Weights of a small transformer language model: 12M parameters, 4137 steps.
Each number is 500 + 50 x the weight over its row's rms, rounded and kept within 0 to 999. Layers, rows and columns count from 0. Numbers have three digits each. The size before them is the row's rms in percent of the matrix's.

# layer 9 MLP down, 256x896, rms 0.0807, rows 240-255, columns 128-255
099:464492465537480528533501462424527492551557474584531508522438534479476489446461512424543467588505504539504419483577493501428597445514501514441430476471483420520466446575568562527448505530519541440487403469460548528523546535499533464463501462450462566508470400493469445565505516500541467453387453453480536500500446508447343598462470594494505414507486539491599461525453552544448540545574
097:512534456576526510464565356533543462558564482617519555509504486544522534440559559485482442516423498455461515507447536563440397420515547485468536475552546469485531488489523516427516479543515495550490496507561528454570480554441543523523546495462516507496557550457475455527509501484465526493444484469488481504502472498504541520455510504458492512448495546496376449498542483451514468542523
129:489466482527414505491507543478432569444387533523427511473484471532430513499528492550468517455385428408525501470454562505538530504522468513484441462551424499508657545512517471539501524476570475443440501475501451471630528505509478641584556432539422482556465471463440497504544522460446521500543505564536583428520503491458523474527550484422461485523456460554508469536519520514481470536474
102:500486489506505489533527525484491547517566471520487428568452529482449545524535441532541543530454541507464480509485567549494505635499461575534563466609445554479590516531504510502460521449564478412574521497444433601535480451504432495505529550544464544527502445536621475516612488446576544451597522398529505411484523517513495488477456548447476552460537455508552544540583519489393508530432
094:569525557505535429587432503404521516481484480518422560536522539385543483503522544485502473527493448426504553449493465428461525501443542603540504558579495499450489488475611491535435516392506454536471464537456500581446435522509562536459517398529559477499470484487505498491425454585494563456589459535538492612504501512510499474504473453544479458515489569427575475563496515531588482584466
098:487540560540442502501483469496477507480497502481553417494537443629465466464552525525490450532517557490443505562450466475527451617540481444461447528570540508527537540466490544505484427436565497462594498557481533574507507528555565541467431560470487483530524454554549519554562447439479583439530466583472487453551448511491491448605537459610498473430460499517461513432553553604495495563476
103:534570540493501530440569483470519480543592594421527467528480512447518435549532507484505498437561476400504517455521528577520443526519527576466491428474495507518568441405554584447446513356479456504534667523423429525490554445549587487493540543500521467481472539515509476595518512531460482520569413581463441528508429497444522442625529538547531471493511470434424482486565427406506482514572
103:427533523423499544453553505443505552464545420497401517456485525503510394548436409473504465548452466558496513462449473576499400497550553486564554459497504445626381490573532491563533545538492471505447592472445477361502505505450511476540465491548553397462444496488477447510484460598445565496475532450505499480549585515566412499578554578481444466474507566575550541603526473604414491523462
100:563427553494433543649538446526500493478456401527484437529489554519545506529540554521434584470455524499473460512512539510502560446444407502451608387544413433520360537532580490505572506509510450512514427412551525595504543506526490507460510539509471596570444519490469466427479550523542467471470584485559431526478431522603536572538528540574535431417484519509459582498513546413510478520507
096:457464452537520555488532543480477424481490475491403429452531437537542459530480588503515528503517493490515542442453557400479502571559521496509551479466440478533480529468567492365509504535398449552524438536362513526535484547459574487414513617496537454505553533524578532504542497536453494479506466563545535491582469470466513409479599494419503507500500402525459480488472497498583433571590
102:523537488475365433400459570483482529412415576492503531531494530471484512517527457501362487506396605485505517490525457514479542570522515584412506470558487497555564513389530495449369474447520418554476449482409532412506454463477442478503451493496533473558487501437473618488466453564528572448500502530474436480524459540587503527463463418493572517458486491481513588535502461485534563443602
103:483544482484589486457480488440429460500504438533532509606501442560565475417512559488420502439511503476519546460540459548482463517551502474563510539484466485451387460596523496523532508426570505475523499424460542462581481556487464503438419549440421485391520519490471457539471524490559464559456466592437550530510508508596431423502555487515396497519504506562500553437466443534508520451487
104:452560548472562406519487518547412467491543503547524368498478520486480471419464608497525528535529528540485529532505567454554443545464470444429395510479476477476537479466461424407546498539533529478558564607447506493403473448526559489550464520557502540530495527507523460555493568589462470562511364490589539480445407489555397445457500528481424516442482474497587393559617554587542525481415
095:494466535492490598410508514587515484463460509512476433460506530583484463449561428541463515461517512474524554547554369479540530518532563454604535467507407464551543559484522438541412567490514440518507481539444450529592467537504508500527540540516440562386502505523463467546392534500433427465464446486479499533523457604530494543507391487485399548554562485604423409509496499529447631518516
100:458444510485397421476382587528486457463508482406516467526442550501481554468562448542545560515559475477519572480457516545544540489512472488448477602583540497490450549442561601553536492542560481496494576496461517573500478542442442509510424498429485529518466498468613534527518577558502509588487569505577467499545510472536474486584543504517479565569570458426591545618502424428492554535490
098:534505521496557425520526462497496454444360489495479391441567499513435526482582436515490564502532466569462436518552516423548489582502471518525504445447481446431612563574529415444497528513521506525630507494475461429502503475543507575490518530425572549485464442436445448511533586485530500474536494465574470533498551412494491485465448521479531524580482494499473497478566463457487506461472